Weights of a small transformer language model: width 160, 5.24M parameters.
Each number is 128 + 32 x the weight over the matrix's rms, rounded and kept within 0 to 255. Layers, rows and columns count from 0. Numbers have three digits each.

# layer 2 MLP down (transposed), 448x160, rms 0.0357, rows 307-336, columns 0-159
137165131122126166119124112155172120127113065156159080148058141106112189225145157101133169088117125118143060167159131134133113196168129028107142102078143085137129089170132107079141097085172110104105103128114136085115094143120202117127074146153071152112190093055139110105079108105178126159147178138165147110161150114130133134133064093135126147097148123150166113072190026118142153157123170145178150126131125153123126150107128141134137133160185153151130110163124118147162099121126163
117097128070107126108127172135158101180098097110119145117148130118161113132154204154134163188118149098116174115096125148120100120110146055124105132169187145165051137128155122148159128129165122095096141126071119151198184108191141168093076166097114136143104124168127115135118164119119210099104155124150110168180125144192087191128131184193063144150188059121123119157160117123126130057138188198162098104032092106162106056089054129157125154189098106144168133211196173171136125167137106
116144114144127088098150159149109118158125135118095131184153096133123126100156082144108120090128093151107153109106169141090121158096153170142136134158145147130125120128092083124187153135135145112110147147120148135129100101138156101145118104115134142122085094132144217144142148138132102126134163154180120111139131133073143132123132110104100124146124118173120123175137176125169115139115126179116110163083146176100102069134082165106162118130121121158163148123113152155118123127128132
148116126143115149121103195134107124161182093093180150176178084152116127103167133146136115140099122181127088080163121124125172092123091109127165120149155133087147231158117181188160072143102117074151116128120145162137139082142138127110081123124151088103127144125196080120172133167119130091178141146142137123165102090140127084141120114098142063040166137111138106146117236104125183089124183115092103079166139160141138117121099138170064108123153075107119169204123126107147139117112146
157123165158118091142128139085169145114148129116126137096130156081131085158086171071156097100093122136164108173131144138090130077128137140169107161128183171117084103097130196058118128097180139152113151137183115066178127063161125079103171082159131136116169119138180119128178113065116170084130149160106123124092124142133117116122127094192133130109101121143151169150145144099145057096007086073073111167156150129130118114075145143097105160137089150168091141101149150166172134122111103
066111181161121098142154202115086188124091151122142106000130095091145125087118102075144112070121133103128171110055118095110153175114115117113108122137170079103158172174167143142086110088116179109183177136122180167161200149187128185165111158154136181113139062091102126111177089132117150155064149113121075150142096125125108108163175155102109085159110150114168140104089096177127143124157150073137116170131155171149140122186075094099103130079091112111133152147123076092098106121145164
163133085163142091102117077150088140141154111110115157092098147058108129141100132182155096097113116131098041058133121115070150139104157123160084139110079099122150125142131138106138148034094166176074150177131127159131083121126095163068105142178107179142121147154120169158131136138102113130117116109140074127165094165134157099134154170172104046117141127128100114152134124164106125125163115103090174124122131153133147137095142133111161188187107127044155165142166115142149143091090091
125120142165187116093145143136078137129090104155120146168157136140105101101096167101163115149195100137132118133182108124131175166141139169128154106146103139115103085124129082112125124171077148119117116156112237151083081148052086146123138153101071150085135147119134134151171122144059131156195121123142141116111135121104108146102144104096076119079107032083094068198075142187091153155157091148088165103093140174128184104102138156142047133167121115095069147186135125165086166129135118
193064141115145119144196157137104134121165162187095153180134166093075103158096158114136142154167140088092125123174160142105172154167093098165158064107074136137150110132119161134090066153169157148162131085141144149118141094114194183089156120098148143114100118109124157126165151136159085145146145159171128146110104130056148127181157116149126080128134087150154161114100146107045127118119129126145102106131092087146135084077109128066129176126080109160085150102154099122032129117164075
095076109200122084120102089154131174165099132114099095109136131116145124120111144126121120078123091151137106121061152105127124114084094156143119074128168154148132136153126155118156137114112110114071104163154159121104137133138102204116116128169061143086134146102148072127169080108098131063138073209139163105112094148142111060091179154141147095138160116099105129157124131176134133127105135104160132110144079080076119095105156163114151201117118150108056161162191092135097139121120097
145090131121184063090113137093169145084067131143160182090166151127142112141072137185177107171130152100100114114171176074117204143129105084096150154151061150086124050172155072065105189147155150122122178164107168126147092120129112120156194079105151104101161147112148168106140119144156080195115072086170136137055073185134145156064117074119141060101162095120104128162147139104065109120151116148112099118104077086105158132097115062142153128116133085108125145173122145182078151127124119
115139158145143159087133088083107203095137115206097059125101122110144151147142136107104156120053138188127207203133069147095117115159111124136202120080114153171148148167129118020136156172106110106102181107126099146105166132106155134112115123138076165114184112102117167083092109116107102132145137192138136130168150086072175158170091112115075128188075115143146117120099117121141164112145127152110146126132142154077210177130097104131143107119116146126144182113143161077076136152094132
131137140151172108126105138121128097091066088099071145100124156105122164088101128135119116130085104096210147084102134112131163144065132130141076092149157133083109097186123105167162145141099110154124141136190157163092112112123134124143170178101141132130182144190136144154137130158137119113152143114162214130105069102173124087109151140125086063082122109060152160098149108119156120126116121084136135095063218163162144136185147129122151100093128111119138151093123092171188119188149156
117133188144080089176115126088112134175151119143113185109101151181204152146133099088130062085148121087163189136096109133171130128091169128151133070105091115144122147109078094174131154065096157109130169130144138085139104159115135080136132190138136183134135123155157137167089080100166120128126110123135115135114131154136154168120152147078179150156099081115184139149182097156129132144119077153076094140115094124161137069149157091124145087140139115165099086092155154103125151094096164
130210089125170143096122150077106174166051082125116079125189085145093139109171101166119195131166120108187134119096180166105154124124079145137146113126170190187110127142144153098150130163086122186148169114156117135119120127124090112116084142089188116153116128097146134049167154112112139123095131124091140106129189155177101135120104101130092087208078136078118044101119131080176162160052163128025164219128170144133166109074129078101133151163144103188177209125201112131126092124175111
147135107155173100092163141176153134142136183192164114152117104149155175120117128129103101163150098138159154134141123108115091163124139154096109114149111134103146064179109133115052115088156126112101124161140136145098137128080166110065101099106135165109080088129076176130210186099150126122178136167172100141197133160115136162137149148138130090159159153158140106142103146154130210101147197124119111146085141144143195202104135116092111135196128104138164107123122173186139141146084117
105135101161127131120107154106085132139130179104108082196145098154188086128147120154148162160073146080083151148111091160123084111155136122149113125089130180139151128119169128135179072145147100146107121087092135092186138126088121167101153098119145181117121185156163148146113168183178160087090139127118115082098137145134165152149134089092162169124148133124137128138152125157148119160146156141132185153122116086143087106121129177157150074181066109128154142109111151117089139163135124
145094095171127123136071150093170152142160100112148103108141149110151156110138117134090139110159111105102127159078098121142226112127132119157094133141087141115166116153149085100130116100123145115083208156137114152143168102157089193119058090069155148073152141138131073116107106137169079094099102073148109111087085060132136134161102066100104110124093117133099111128144123104097102118079191171136147117041126146113106149137127121164129142154074139133141135113186107066121134112159098
092099112131137124121100154108135137095112118116134126140106193142156157160111183147191182122107115173169112169127130078074151157156085143127113097210113135140180134082103083147158086133116133138170052171102117145107124140137113125113130105146157178175146181129118077129134175149124089155174153100096101169153130127191151152114155138153078174111143141132107119147145109115111127123143090121121123173154126151110182096166150155136150173171145131118115110069136117079087153145144130
134120104166134116141158168120144112081093111103166146070135146158131142093179141131138123127153193123122167165078154126097138141149146128120139178123141109126115081142068078136133097106143160169075143176153110084126119101111115147087092130121124072122129157191149116135154085070147148095138113111159116158094153068123135146085139126142145126137149168093137133124242129164087117143128136098169179122144096131093105152145067199142105102153075169182130141144168117111153087175120108
093137127120104081112115161160040149126127098084122117120089141145114124150069137115192123125151181093149087158078119041182098164171156118135086096115187072106133104167141120118092098133155127113167143122109144154132125094150132137088152132104113140106202093173127155090120059146088141183090132138150094159110089068137113167185180171144140175150085088133131091148129151129138095078091082176139170135133108088186080078128136183152076101105136123142080176113126127142173103098176154
110107127202146062169095226068117073080095125115137064089135124051126151153095128075109153174158191115162107122138125117163119088141115045132125115156131041086169110139112130182125137175133060154153097150067183131079192176112139131115180128060184080136118085157109105162098156082059103128095153207201120106186127152141114103204128089097096099089143101132142184114114169079124216104099201157118191140113120160098111117133167104124099152159128060106075118147157120135139123113112119
117121122106150147113089145126139161154130123125124180113109108195124150103179108132158166112111108168098107151164117193175135123092082107039178139162095123131178161163128102122095079171108144165106172099150087131159133139110127161109110086118128102135130090149138131156153118080150097136158171105160082114178115108101128120136125110139130114101155130090131110076151127141135149151145081101162113137085254154156142103118122162124128188176161161084089084108147143142138138141124098
107161133120137052174148114152159209152106097138090134108107161146111124079079140123148097102101151099121089095140135080142138096119111168156110152159079129089111102106184166088129083117090116135124143108153138079163114107133044126176145190116136196162126121126116122163113137133114181139137098119098113110094093124141113100160097150120064103093103144090087136112168128049071168123148105094103106128155121128137148164172103130115156107119145130127152178125149077137194107105159153
107118148199093133121096154121167202113137078122143146108134131144129123183094156142130121059172122158116118148076154109141095133151172106146105140087072179103105214097151116192150109140110046145172103100076106094094111119110120134169114115194166153179150075090136154159108114159092153113095098115125109097137111123129140142145125073072131156139079034144141134136092167057086173147178144196146126131102140084115132130096170131192096107094145119101126079143139151174094116138124063
096068067108135095107064137166072123092129100163186110127114049031119091145121106172088096103118163060189106141122125209091186091157129109091161107092148116101159131173100115116133085180115128164109215074110043133160070112163153115112126189099077180109127123143138167149114109056170140105083120125116095140118107141130121144118184150166097164197113124156115072141095164163114122065104109140032114103133134130140188141133154129089125065138152197136165152135151077164167091116140157
092126102164166125077079119167130047154077097080106148073118077104110121084112152076135128140100121125096182159159180183066154102149075084206140137135113109133113149107119112133145127085154099183099120156098153134062120112092163148125100093127187124133148119099160168126104137167225101077120154148174145096131091141119117157178153103149122133150127137075157182113107116110139157103151107080125130131118169190132075120103147093137126113109084157106174114118171103158165092133083146
091110203128072088125098174108139108095183209161077087188193177167138110114155168133150176104112101152118132125125157108125061135113168137112066146132133126113135114145090098109174083189056127110111098083127139170128166138048140106086154105132091193102087116176173163145106195115148128127138093123102091069158148159154095078094179112162191110091101065050078169144133152128092134102101114156194107141139157111203112121124133104127128102088146127113131122111072114140150116076181161
104174125141127131152078129144103119136154163093140149172128098149146141123098146138158070129140064100150163168118049115116184089099134168135170088133107128084133120113183135140112164133163139124135152174115133091171201115112101094165156149120184110143178102205140121137128103160109086117158166166102122149156169129128138111103116098133129153120084151051151142175085069135112103113131133132106122118131182129138157099168157080084116136043129185070198133169121148132111162163167143
116136145114108103092149093139125160102122109109095088123108112144097125150179105113144078118091132142149130152121083140102096126133165167080153175145123195104111093154106107132116132074076149112112159140069103139104115169119097127069104145110131116140147130160088137123102109164151161081167108125100132126067115175136120046139130160119148108187168132085179132067160103113106164149126143095139156105150104145161178146113123095167111135091091183183134121134114161126156123141107100
# layer 2 MLP gate, 448x160, rms 0.151, rows 308-336, columns 0-159
212165192171123096145132169149122095149127117185170205125116151168048118098170180106118109099141096152215125157123148086093189168144149166133184099100126100165141127168119108132170202120099097128137117123159156155164174164108120105186069116132109141088123116141120072167115141163107179107140095158104165108115185126191139165134201149082162127105142092084110135129114185155137146183194160112098125118154115155085142091121111111147046184073104157117113109202120142152141188143157133
153141125162107105137127165153115124170130168131107134119116053130098143083135093151099122128150131127157118098115140117105101151071134147137180135116153147121125098132136109120152134161092160075120139129146113126134103124132159099149126106126139153112131151143150180138134129122129086155123143147112130128131107082096106152102130110095090103151108124147109151123140121096137106120125095128153121111099172176099088093116095187102154128112109099183153127136146140169116125153111125
125115107117137065142150099109146158142123105108126117089062165117160121170134141099156141095168149112151204163112133132123046113119112153173147125089117123156110057098141122074158165106182084131158089123125147090082122173116157184128168132091092125103158128085085120092098104099101153174140102123103106082096178196175155119144142154196136178149086121148150174087146071141116098155112016140167120189091166144107159145132160110166170205104133171074156071059174119176140135153120126
041186129089143134137073123159110109181119144102165135167137181122122134138096187146134084148099074115091153153130121147061111117127124138122108098124179113089088187136157090089120142054132054108110160072117097150154183149165057120123134111106151077189089174100097082137114060130131203114129127116122138122098123145150127184084175073125108088094149154109111156102127158129121091097072099111134111130097127182123107092140138095193116156111123129134147139132138116142095120121097125
085141153109154035193110131154073104160162122119092153165164157101156117105163133121145142146178190162197123127110140127009129141119136119121117128115184160153129140158144136150125093165149186066092109113107169211080117170159085141104161161157122157115152112103129033105156197103117150171125201072100137096129088118155070167188101135107126063073108185146061128143105059153118127054196154128129116120062191130056153094192094101064153098176123147093159139130114090071096075146161064
165119156145100096101050108206148046156125084118115119089113075101127135103150138146148086068128097086146085150114161079140160178104121145143144081107094155135133162135178150146153086086125186123138123144076141130069117145135041165090143130160104096120061115110109087089140105190136156157155125117149069135128149138118121116191107185147140154135163095123114081148095136150137124065125143138155152105162134093160129121141132143153188156170129178143064122130150101135112141077089175
213169069117172153090085136136120135037097127114140171129140110077130116140036109137123064184142101144110083122158152069105165143125077171164115145161129063149116148120133179139098099112152105102112168143114089075150073130076117037134169079060097129106155119171142121125103125133122146157136069142140114080126094082152142102171189089118138152106111153144092145202134138074077120071143109134119177139118141142117150140097140114096075173136129084046151177092097132133128112119118142
164111137154124132115111116174070113118111135070149139097163136126095107180113071111069061139099148130157204079121171125136088177088109082161132194104097092106129145164119111173115153075106149139086080174217128193122155153118110139176085113141077089084087129110076106157131073142133131113144085143126159154160182139096122165120059104104088124147138154201189133191112088077101146129183125155112094060087138120109160167124170122112167130110108106094114108166142105152149108149152087
160120112062161152198142120160164120144146128103121178173124140137120138131092149123112097110164085106137117147235110135100179158199114118119138121132079115179074126153098098138075135096109093150146147156105114140130094165130121121121135157134101152133150096109158097119103081110105098146176143146112079101140149113085157140127113165107115099147122140149101121064104121127110121191163112091104144111125133170163134095140178126178033155136108118090146145085103125147158077153162098
077114135146135180167151103083114065159157138133139216123081138152103180135117046049143120136139104094096143110085112153107050118101122117143103157079083138154140110119062152094169149122152140149087088073108085168130155151158175138163144160137093160070138100139160138096155155100158092141098104142093177074121121149144145189108086105110161163130146096123169135156167140102112174219143225166127083149126152146131208116145102151124137191138152203166130129092081097106122092101147236
148125125103120166110153061144084111113114154132138115134096129142164169084232163129085180150130165147128114120115117166142096083103082151107141135077106134158139189095140161081117101219102101123153162174213098138123129137133129109147103062124139132101186165141102129148108192073107075164173148163150161121135146089095139124098109077094115153157091111146113151083139125132139150093068204114131098090126061117143122120177145123151137132129118101132114099135114128087088128066157151
137146110158097134139111145142128101126161109140129101168133116136156125151106078083085127080111143101141154113110112164134109104127135104094176112060114127121078124099119075133143142086091067093194166130134096141116142139091071092178152124162132118126064164110147140196150088102217131153067146093137143105099108100113104118131152109194094164107099139149136125126080084076108095093141088087115103155120103113144162122175137147033146170161156117172136111151110151125142118113166083
113100149086136141112146163149117117072114142133170096166129116116091146108117164122150164150092167109118155103177173162094135140182112147099156179170102081162119171126189125104146117200138085153184084133128137159121174169143125205150153108102141145093097138092075129077130131123107140152140115108138144150128141118162087118117122146157083141080145162137090105153057126154121155121111178055179146112117093147114134110155100078106131137125114128145189084151112109182122122132131136
098181117167178083111109098087093110127071101108135095102187154157142174155152157154124127132077105111132152120135198113077139187104161145165034137106160108097092175120121108084096095133121129196160100106125148148135110077100115170144100154175158112137088145130167118160129097103111053209160151127118161072087138148193082104140109114176139110064107093149110149100106093143112141205128108160067147116097142187162103069048077152149189120063092112032058128091138149113135114165104074
182126102146107159119067140083104139143149085115104113178129175137122097139093076086106139130052149166110114144097120178163130110130155128198132175122117126170120175100142128069100127143140129105154155123088130128129121085126094181187137143107181140169122172132146096146104117128100148132124104130160141143093138155136123072151122148157135128093101102127115142156119158100132122136149070099151178150156159116124139126131170134165147165084134157136073154144168080098109113128152133
140070215081120099141139089167171151095152163117160147119085109143116097079103137092117098095166110126135083149162132126106137145140179095113129117160094125088117150184119134153086123096189161147175104112103126155110148143135062157162104114112100107115177059108124094116126174114120072190144073118159141127150135173078138132107169166162105074134172133129153116106102095178130140062141124103131130132145217135094173145154100114114170136126176161149107073109121079155163097123118161
134117101132131133167158144112126106145113102084121188135164131137180132079126133117097134126134155172133138105075145123152147185162186135095034152116146132107153125124130126069099122138141080155101112147076157120044152172116109145118124073137157135096101131155143183139137146122121092148130143075135151109155177120127079165088138134140106141114084097074090116171119077152159146100102088070133160081087144108093150102129112164148091126141160159066101150157150145175106114111103151
156105177090105158183142136139168148127107134155094128142132150108079114124156150124136112121210113164134138143145137158142127137072225151139134160126132136157160143166115160104159110154112169087090103103142142107133128123139095123106112180102147115153129088163111097090077105109098150167121164131121123077129127125132102107136101068099129206095121061181150161099132147146077114116107122121143133099161098145156100139112128144178132112092177090137123133146173167095129079134121174
126149141093119142125112145088078073131141153119125109133096122130162150136177136100126113131090169135084149115098169168046177109127178095151108203149133128174186097113141140146150132079125137131129111098093103127156134114108160160096122142102110106112144176126089137128138075104104134115130130125114104134119145174161078122186142134142142110172158119123136148145156126115056095096066130115155137129140094116097216171153077168092112141116114147112083112087139175132150140136116116
143095109124088175110137148084136139145165104098070161141089112138097138116176126118156171130121174178054071130153123121203112081136094187116158139174119163118181136105132111144163116163114129171082156085139109070088161141147155197099085155112144116166173146112168218104128165072123169121073091145146060096166192129142185169085147159074101171164143154194127136068147177084138140179129084155094154192134097105161130096087140123141153140107108188090122116127103146111101139156116173
158177096124081130066162123163098104170179105155087204134147140144063080091153128152124101107147085094085137143101157096086070149129139048149094134137145077111078165132125082071177143139125155136143095130101152129082107135056165130135122137142077109083122161091076142105069188220069161146094109143054105101128085103140094093101171136075145190159130180137136119076131149118120124201117171110093098050084096052066161110118053065197139112083102142139147153160158163096147137074077107
184133180136140165099108132106101070197153085152124166124103118164171091196144148117190151176174122142121076125135145194168125104128154179128112110164187134132125074121143116140142126064055152139149163088069120127117122144134107179121117118121149118123081120152062132104106146090131121182176149124107138112139145074091112147139130125114121112063141111184156144092102140168135088080123108062155104153073130112143162135145099139166165140124102122096122123100124151146124194129082129
150149123158133057119073088188134167173141119124150122166124158166108137123087140089157119130080138169193152098164121093127147136140089189141107147129085140071092145126208107127067115136114117124108163065111138127123128173107115167079141165119105145180158176132139103170112142177127129137152092111139164131093099137193105152125104178140100100108088134153183055114170180116130156124116107085050140095145132160189087158115141086138157154134102138132158171101117154135177082116084103
147069129160089079199074120119108196182085098107166104112119088097112056120125104096102163101109173161068067121115081123129090073138085124108152152127086089087136123142117192165087116085130102108143194101135138172109089145084132097138159137146117130167108145134108121079191076090148131124173154139143087155072128084167079127109139144146152141133102105124112136179118074137128085054116157103133110134134095113107143151195134101107129126154102108099193106152129074073190132128127135
115155133155119145131122094129107115166164097093128128116150131123138092087158118156165134100096132119133128173159122152138127054099044101118160074151116108111145138148088084093157128148063189145122175073167057235139074070185209183152148186149076175106125107159155175109139227046151079094139089149084097143097153158152135080130131160131173123136083135183113139146155130116092175090116138207067099122123135129101137151116126107087150107155192165141185138164131101137142076106185220
143137079136111070092116166073128160111177158132117180152120104107190163175097122167123110160150129106134122109099096098141137137155134157152111153127136124119179184103161089134137122166117221086118159070131171108139126147170073158138119105082100139127185139109166109068094111126131133149064120136119179185161118157084134145050167107120119123103112094127146110159137150176108106115138039106142101098130124128137126118104087094093158118097140112137147085156113120118105174134120131
165101106147113132137140088130150144147147142161157109166062117131114123143146060097111140138149099097090083158138097165109107122118107153077096118129062099142108126100107095148102103081140148139086158065059112170144129056192111177196083139129182071154129103155166126069134086129152100103094168106109103161107100134091131143028110118171104150179159128209134000091063072123116130142161114138139174162097114132121144149126144126132107146110073159117166182149144114149066128139097133
133128069163120141138093084180098172114136204089108147172132131177154136141095147154111141124108069139130148151093109161135196113088151174092178084133107144120113091141157114145138124102192121101164172142111123112133201116098117128194144154138125144113153087142092093138117151147144128132138168156096092154151147133091153124108154108106120058090107117070180132169129070103048109096101150088162077106152111147127129099125146096158154188071116190172189144160098102153091175092101172
077118115075138140122155207091147145108139149149126101134152154154133141132170136130138100170148184074140139115111112184128093129095145123131103135130141106188151110099162133158129127162092129122082159138099135128167124121142141129165138153079189139149115113154160152136087176134126086197111107111120143125075178086087113116125128098109087149150117122104114131165108116112188128075144096123143108127088138150118117126097246160190103121142150161150134121135145115079155155137172124
# layer 2 MLP up, 448x160, rms 0.151, rows 308-336, columns 0-159
108143111121147090090105081151197029142085148120041108071141142137175139141100112153111120178080098178124157089172144132194052098110139138143131153177106117082100140086130110098107077079132182142083118112084117052163107103190175171078163178103161163185155183131089160126121144059132115120154187083198040100126089090115144105119035122183046070182126159166176122127145107143122103070101138206097121131129137123165137120146162145087187085210255088187145099142159133122099125153122117
113114143117136148124121100113139141103145110140146142139126125132140133147113143104125147119124143136096121135158133125149144147150090105136124120112105124115118144115123123118119118092127093172114091134124115108158107074110122164120143160126136124143116149108142091115105173145107143135162125122142095136141142136113144145143118135152159118130120118112120104163118096140105135128133147106118125144140146090163176136146189112151110156124141154046116112130124133112141101114101141
115085137205104144143120161097146130133146112141137115098142123100153107074100152101113134113147086156170136175151061064179104103115123114180187126127127125185094121127103099119131125119140045168128113096055108082065086113165126148086135068106137100120196098064134146087158116138126115069104127116160134137140143139101058112113132125149187073139138153188150138116143115125126145108122121163167119182161186125078144113105160111131173125130115153170149151069137135084122094133085160
085101161133211068142133089200139164125189153108121145066123104101145162180086088160132119114134097156098182188165118145112086177110054155123105164171116130089155179099164164164145137116179152098185161097106224183189144127167121087092164098108132121205113111132127132104145126127130161141124109072124111172133205129166130090137096090148097091153116158121090091142115131106070171097091125160133127108139138145137113138148158114138076162081138167092103112156117100127116144134115213
168124129127165075190136139118126119177187128109081149190103182082110127116082097135164123141117157172173055119165208117074152131104195147083145110078156128168100099130133106124139178203133180063142096106160157128103070166110103103122189167111173172110130151104126050101125201099128170140164113125125151102133149190177096175153052115077070125091113164149097201074107090168084140090142176091178149116129150063044073099113106109088139115168141161089123163094093065087125096135065106
134144144130144174116136200143144165150101121166128121146160084158111100108147069148132104193160108085140119156120181137150118128108193091129103120189140144125105097122105104169116120135160070110117143144129120122127170165135178136130079096086112128140137157145101137114135113151128151124106109149098146120141222091091161160090085058082188089125156159121166182131122079085108135192135133120143118150093119136097056126147106087104111118086157064166093085102193111084131078183149095
101124158143100133130149121138165142220145123138116066103057132173145144150173152129095097076133098168139086105102154139201064119088163107090151075092143138090140124163113136139060112140164066159130126113154097139178218160153118140139094109165154127120115102122097168153139119128130081092107100083142201070143150218149127121135140117168124097180142144109157185116122104124169130101144085121123114143112128135129165063124112143092179132126072162171124118137118070162053112151135162
174108172147154145170195115148157128133111160133133099171069137100131166117121158147074157182050148169110091082168142172104139146171148134110130052138111150114108123123113192113125106157144050150113164137180103129168135075092078132178081163135135103138112151153158093112101082117146095079124126132155126142156141078116120142008100107143111177121110111133143070191152120159177154083119144126097093145129172168129160135148102102136159107173103097128151174118148162159120101145162128
130136110111089130131130116111106101125158081111149084119107113153171052115173128122152140139095125117096115140136145151102088088170138092133146089149090135169125105107080125114102084108178162154111090116101119171131040133150094123127142171158125093139122092164149096092141149125131168191134104108073099139100058150143144098144050156158157176086139133176109116097174132095121093101146144114077108148121173134126125109148162099138105132133126147117155127122193071103150140123123130
135153151094136136168149056089137150167092143082007135094095124129118132132172137093120134125094164172162152123142104180139140174107140149107147090096139181116072090092064154081121090070139059165113028113139154182114129183128163146081120139084139117085144142151109156065061132108212127105136101085155187174125146100098115111081136095064093102165143135176187122102167082095118176163136116112084106122110168126100246137137125150150191133183088126158140141149131172151087138094084132
106112095137138155092116141099068175148142099176140120121169142148138128152115185149065112132073095130089161106154199150126085167152150062134143092093123171099128143095105140073136069094083069096147144130166103196134167118130135168154188222159078100129197113092138170169129104148090219124089118108128134072073117080156140159140173137135151102127168149154111106108043109163174102091193137093082101103125072190059068140114143134097133077190155104129114107147150157124152146076103109
114152145105143146101104118118146094110117149173148131100167155111090157082113118099186181143126113140142155106144149115118139106107069170111131124141158061129154135160162176173048095169146130095107082163122096136174145178085153183089082080069132048135117167146119144106084138075117121098165106149117098195164106151120191146194150102118144096165132130118152114066125117127155119161112150181157187183113085105074102155104120142156079182070092113087150155098109148109152151162104136
193141076116195105133100072136131114061132136141148117084168139110157149102110123121160146159059180097081055177139139132059121100128106181103065152116107143156106094133126154120101115116151157117134177134102142171116149144126116131103129135096092075128131081108054143082100200131154124120117187126122082125119088098110170101171166108131080136119152173144134076100093176079174102139134152119176146148165145137093131143110091135163139111127118157117096171173080105133108067199161109
169133159094154125150173196106083138095056120111150116055120085105126123172160148150086211129158095145139077115066140118077133147179144180086189142141123151110075117189199152131103117163128079159169131125168044125123115160105098162049138090107204104148115062186147085109170151129149123073158166119140131157141123106121156152178186143112160037158140129097071110066102122080163065081078157099110167150180135156193197090119052117069155201157034133152143145094139125139161099166096053
120095186095077176135099127062101103105120077132078156126131142111101093167097161087188144127109125063101113132096130149177144082157151089142154074108121120122107132078151144059193132124162152121117149146065104089156140122144074139147139136166154110144145142093136084128048103154099110146122110101113132165032162154130091152139122115115137164101113153086106173102107119084122047173091121116127087137178135129099109072128118127185156127071130124167062189087132073090118126093118146
156108193047115124177141107194158143094127152152152164116112142116095141139121179121080114087188078144133087132161141107127142114138139132057162137123119087097143144146098091106078127091142149133128121134141112115060152155165100105130122151107115072137151066130114099131121103116091131172149075127175162121155127170119139122100155166177102080129112096075107073132127109124095145116120066057099098094147161137124154152102138086068128147116158144124110071120137124185174125112121165
102093143190118082189134155121133082154083126114104145127123155162129147093119080132059100136116144152100147116087116145233141178140204113133076095085160147114145147125162134111133131113102094165118098124083112172109122156130072155126122103107142144167131072115161122110141141134153091106098130119129143129105154124143079172074146102116153199099118074072115092143114137135101139141119076165110169104121140113105160124078105114146113167148134131047081128125169176159138096107073158
091133127136115144117111085117126139113133124122184139090112066108067077100062110123100101105142115135115124103122120124100131110088100095099051124111145150107133143162088102089132131070108141121150148162077132132151152112104129180114123152065179110171123115164178168155137111111142153098110085135164193105148100156082097146086148108116161117146151127120166108140114135102170088120102095126179154098137106097108059123091117093060127090097129125108082137096113162166145084103108125
135128153124143118172123141128124152163140162115102061171164113068157106159155150152099127148082168174063103081160149101086146105068144062083124129098078142178167172117138142174172144151065077137157147072097130109113111117141175202165142097120162102150103086083193140166133126087131160149127133154062157121157119201085130126162145173120136118146142095110145153154059138127130110109077149183141113108115100127104152106139157098131109104103166119108087141128075128137104181102153183
211125106071203107121172155122062067111153088100110195167167148143141074107126067152187126141111115083129133080118152135097137138094170141130139160114102145162116174171119080119158137084069153126087143120136128178116105103083139187116055077112084176135077175118135132174111143169074112179184142100056136190135159103105029106153088155152167118088144137147139118123170109113064120127161124136112126094143159095109216127129085125035176097090118161147148091142093110129125126069099125
133184105112138130075142223160250169182098167102075141192147110135120137084091082104130152166192160137108217131165104079060076055116060088192094097117131112142154155176186138083149198153120073169194091060059137140077204180175157140143132118172122076114184120130080124180079164175149112209102090185211172147133123164113075123087169068127078131116076065099156076113209137116185137151117159094145162185087080105104096124071129048152064088141078132211155153140121118192186105112184106
188176126171152116110131104115088067122152106140110114093105108114127197158170150166186109150151112106179121137110105094182137080147115148141098163127221123144140107099163106132168137104080117153147181110077096138107159159190168190179147119110122124130089138095076140144100143130132110164171102124156162135141117162082124151119155145114110108054111161154138138156109132142123129106157134137117129174094079112127118129139095085178147091150116126110145138093151092183136169106075149
155124080131112080171097129114116145142151141104171171113146117150156145052148163159161139090112139177094187127118118094155107137161119135114100208106149101063134131166102113162083114080147095134096088124124165148055130143119083159065094178142120145144121150138151149149141117137128129126134088138139136160142147164082089165107109136159194110096060125098168083186136149133163136163124146088102166084102171144144162129096083120113092147131116145149154129105118166097146079142112113
113115161120150111119093101102107130129078052045182111162104095142073000085144141057090160118073159123128112113119098159109106111128147170097081162111163131150114052069100181121148151082106114125119136107140158179124104142082095116163176158101163163080118120093091153123107105115154107103169082118119215142163123149116136082125138173178167109115151098163102118164087091150192139100084172069083107078125163108188171205188105118132212115170113106186189100143118085081151153100122127
199165193107092184130159111101158143121173097121104134137163185108156165127171173089147124125147117184081080147149195114110150204113051121112139162123133145100060173116169098160077151128125097193159132104033183129181151124109123170138120098111123152221203146091154083146109105163133106084161077137143151109091112183085103105121071079131093069141174118174106180076068107081167093182098166113219156135153098129095157106156121134058074115087085104106089142145071174159105165180102099
098117101137178117127109105170142080093144144097171116111113147110120111090118104084169157126128153193095159166126119201076164117133160115111115130130098126177201113182160126105148171187149065117159135123080145091155110123104174124151138113181160128079148134154092164137127094114111142111147133101141023124105082185093149140163163128155126100135135099098129113087102152149161138125117084058171126100140109135136103145141135105152071105128148097116153132088135155112165156142152162
153101141160165143189144151134067165156140109084165146154141168091145077136141156115138105106133108184136103143130160131205172081174133101167160137096081104209139176112101217083122153098106137080064180071117121146045133135081137153087125153140066108071156166163148151080163135119104110122128099141122118137124137158116107113108180147159140165218138152101106118129144119133176125132150101187137132164215103107184196109174181132091105151192169126119175102073119112078128091158149165
169096129117060162111153120132122114124079114157136075157134117126125063065124092154164152109120081173115097129141168169139068088116134124142090103128114114148142125139138125122117108135113134174125136171171092054116115166170168126101059117096199167162096097127098110114150165048092104142111124091115171173132153084154079134099122138143149121146126110131111128088095087140082159176153162173144130173099081141122139077141152095128083089090099131059147165111155096121081152143175131
113121143128122106120148163160167150145148136168150136139154122165130145151136187158103087127148183104081106093124181147156115129083129125145136083102148077208163138104159130216133104157150114099117127106155151134179147180155085160186096157130161096138124132123130129120160165099142105183131142133143134162149146094105123158143141122142121142076100150135100072133100093132203088092136084151118065091108156085104104099137228151127137101152165147124166080126098080143142168124170105